{"d_model": 192, "d_mlp": 1152, "activation": "gelu", "positions": "learned", "init_std_up": 0.0636, "optimizer": "adamw", "seq_len": 1024, "doc_mask": true}
Each number is 128 + 24 x the weight over its row's rms, rounded and kept within 0 to 255. Layers, rows and columns count from 0. Numbers have three digits each. The size before them is the row's rms in percent of the matrix's.

# layer 22 attention key, 288x192, rms 0.105, rows 266-273, columns 0-191
101:133150150154107099146105091093128130111112131134109114095139123143138142128124114106132105102082098142117136149132162161122142097088133090143159150112127111121166118130115165116112124130119136150119129159111156127118100134074154113110161123121145131150115137102150105120188118119116137115104145092115103135091129131154067186125123155184173138140112132158091151148184122134144148112095134169085141126109071144131097111144162134146142136118094105114174128122102105179131104180174137136118167167119120149108133114100130076111142126107165170122122130116161139114124115156124165134
102:157078121110139177146135113130111149124147097117101176097105131098141148099070130145148126098130143123124112124144142121082131151161135082167134123101110125109121109151156132070103146150130131135134086136158133190140188127132110158116141200121136157136141161143088137079122131120081103114105144120112109140120145152128136118125136100147139111129134108101124139137131148160150118181126137153109079136152085135105145151124158177143122131106146113082119141147126157162103138168121134136145100084159117111152130109112105143185123104153142152104129135114160085114104109120124125110
101:100093141124148181162098135121128151143122152164121142145099127189154156140118151104130141100113160106153116092129139111121164130149148121107136149124141134097111114178127129107135127066152104139151111074142119170138167159157117151081130076073121166108138148159114136138121155149108098141121107094127154147106145123128109115113111126133119159142147154127117129108125148176127160121158149090108116114148100098144146165151134103140138147140166123143113127111134099095124139116131079073113112149120098145165137134064129144125101117107151113102144129173176096111116150113120163101
097:135122107085079098119075130096137191085159119134138163138122091095128091123112124159151137148094162081118127111114127118133140140130070100107114157132122126119132161098134160135128101106112109116094130146086132120118119150107122132129107138111140118105105132211088135120125158133149145104111115118105134139126109122137163112115102125115146124143115150124136144098184147102135094142146130167152101163062122119122150097127176102138157097123160150139137110149157126155129164123129135154109156140123099109144153153171163136122098109133112127091132168176122174137137098100147126158
110:131127098126172153152082124155152070121154118125140150124116108101135117121131106124169154132122162125172099088185152122160126111099138093147128120085137180123059092125123087131142134157139148112075150111145092093119132097153130104110121161128157139137114134123132089115088116152142127159109103088113157128122150109109157112121142123112156098158132118126155117078133139141141148105168117131134165101178132134158152155138122146189109138146116131145142105106105130128152103125169171127126129145131106151169078142164137127142110085118133111113100152103106165135131134096128136111
107:148130118132136125102202123127149147154127134155115120102101157115112151117184127158192129128116128124122138151140116071138139157128161088133129141100120124126101139083122076146141129123096131129137110106151138146120096119179145117200067123167142105137126114123108098162128135092109126166126129152153131104133131142111124132173106105136154118151115138153101106095097154158158132093127125108117135122138080127115099104091161133183168134136136092153117124105155143125143145090120107181144120110129100136098091130157123161127111142138083134122139142072097132111140100103129132147
094:092152151156186106148152098125136115130138079100102147157137107151105143123114128137131116112143135166133126082138096140090129117147119135125162129095121111113114101132113119094119142138133152119133129155081134075110136137168105154117160071152139131133158099138141172085113102133134117131141161119137118133159110135138114135095104118102123116148127137103105119111086173164137073151124126109093109154114189140122141147173155115145118154173126114136166124125161155166087114131119136132126111157154157093126135095204095148138157099147120075163137146159129156140136122114093119137
097:132137105133125111135106116109115093106106149137128100101128121106141132147126164109146135129146111160117087155082134085162114139107132105131126170095123136128127117102147128117096128128107122149137123130120122116107120107140145099149132118144125143106103107108128154118124079132154124142117138121098116123122118155160102109167141148138130142139096170131087120156112141091123141126132135112170194116071114065159184099105124127154166133167105123110101181088120148113159102103130146203139122133176086145080136111125150134094121117137149179111152138075150120141122136154192155144
# layer 22 attention query, 288x192, rms 0.108, rows 267-273, columns 0-191
096:162125128100137134109098094169156131126166077120110135081128157117113115112122103106127108119126160131114166144134123135105120129131166106131111184106072146124171156107157127112110115139144123129159138143174139114130101131120142136142118126137093133114112136121124129048127158115142122134123095069136101133168126122130138131158145140135145101131092170112164152132107118147133117139112111133130143149182138145084204147135147140144136099105144130095099164151095144147102140162126107162092121104175115080137071099175099109151102117141131129130165141126132079121124114120103117137
102:157188137093150085157129141124113112150110137159129116146100129115114129168108145103097108151109136137134127114162151152111166129129157129139110163083084145098105126143121151122088145189136115125121088117165158087135125105151121136141107145115119141108111116129153121111106152141116135147147120119176115173140097106111108114146081112099124104116168105105122057114125149168144105144137141128119154113125121161114148082142155133129115156112136120149118183122137175119100127130120084087106152147149102090137098139105077144131158113177135164154131139128131122123136148078180144105
098:123096122117111108120099137143096156121092138124168156159108076135132089088109161152130110163102154116150116117143143127129094194155114133110080153133120132136112112094119132105150136144128122105135162177137152118054160107104125142119113111128153096145127150153098123090134137142126142072144100127092142154137078130126166121131106114079163125159083093096154127085116161095161124140181141157117113163124144102104143134117119084128148112136113121136103095122147092120130152166135167112115089135156122094136135116130142149139107180095134086121151129148124140125117120126129129142
105:128148132095148163131109134095142108117141140156155124125100111101113106113099151105197200112115150141168108087176139113107133132116105123129104101113129109112086098148139113129109143179101140168137095126104175109162131134134116115125120124151135148104145124129120099108068107164165155138112107125159149143129126084135137139161127121149117109135124097143169127120140135140093159137096102140142138110145155119136137161144128175121134142119121111148099100118118104152142150072122134140139127182156133163150108188126067100165125134177133107096115133119154141104138127101119180124
104:106110132133156101124182139092120136162108159156136106114116166111130171139127116107152141109095133097140143134126144115111146172120137149148159104097147143155113105122125086119156137109113135126206136127123116172125138120146122111144078118166131126136141111096105151110127164061095155144130092104113160141175123136109123109139139101136143105123085126158086150142141145136109112120129090116131148095125111140115114102120096160152131111150096127166128110107147125141153130100129176152165131121119166160106117145202140188110114089129112152121169138113140140125102078139098142163
091:139136115113173137164120109125150149120184091124124139131135122118077085106158116160154120145107124135122088084139127115120117109169096131125106137153117121134116129103103150134112130177151123113115163094128135090179090105128123107123121146149120119124103110118112136127147128148150113120141129146155085074122115117147087131077139105131112142186161139153167124122120111131131126072140100097108123113100140185110096123172118103114103114106162088166103098143087159124087121151154091133126133168165138123110127104174057096153159133101110135144127154123114132130124148142118143106
097:135089158158147118150126133132137068086114134129142118149124091110115119136120116179117131143142093105158139157123167100122120132093156105136174171124128137129149149143171111143111135106153146173150110098128133167135155109105172122153118121159125120107057126126131142149103119115121144160107125101081137106091127124130043116138145131131140133116094156120091162150171133138133130137153110152191098133084144075131101116122133104126090155138098134133112113154117143128187087101138176142147128104155111144117154109123159120109116115138129143100135120119127143160118120169164134133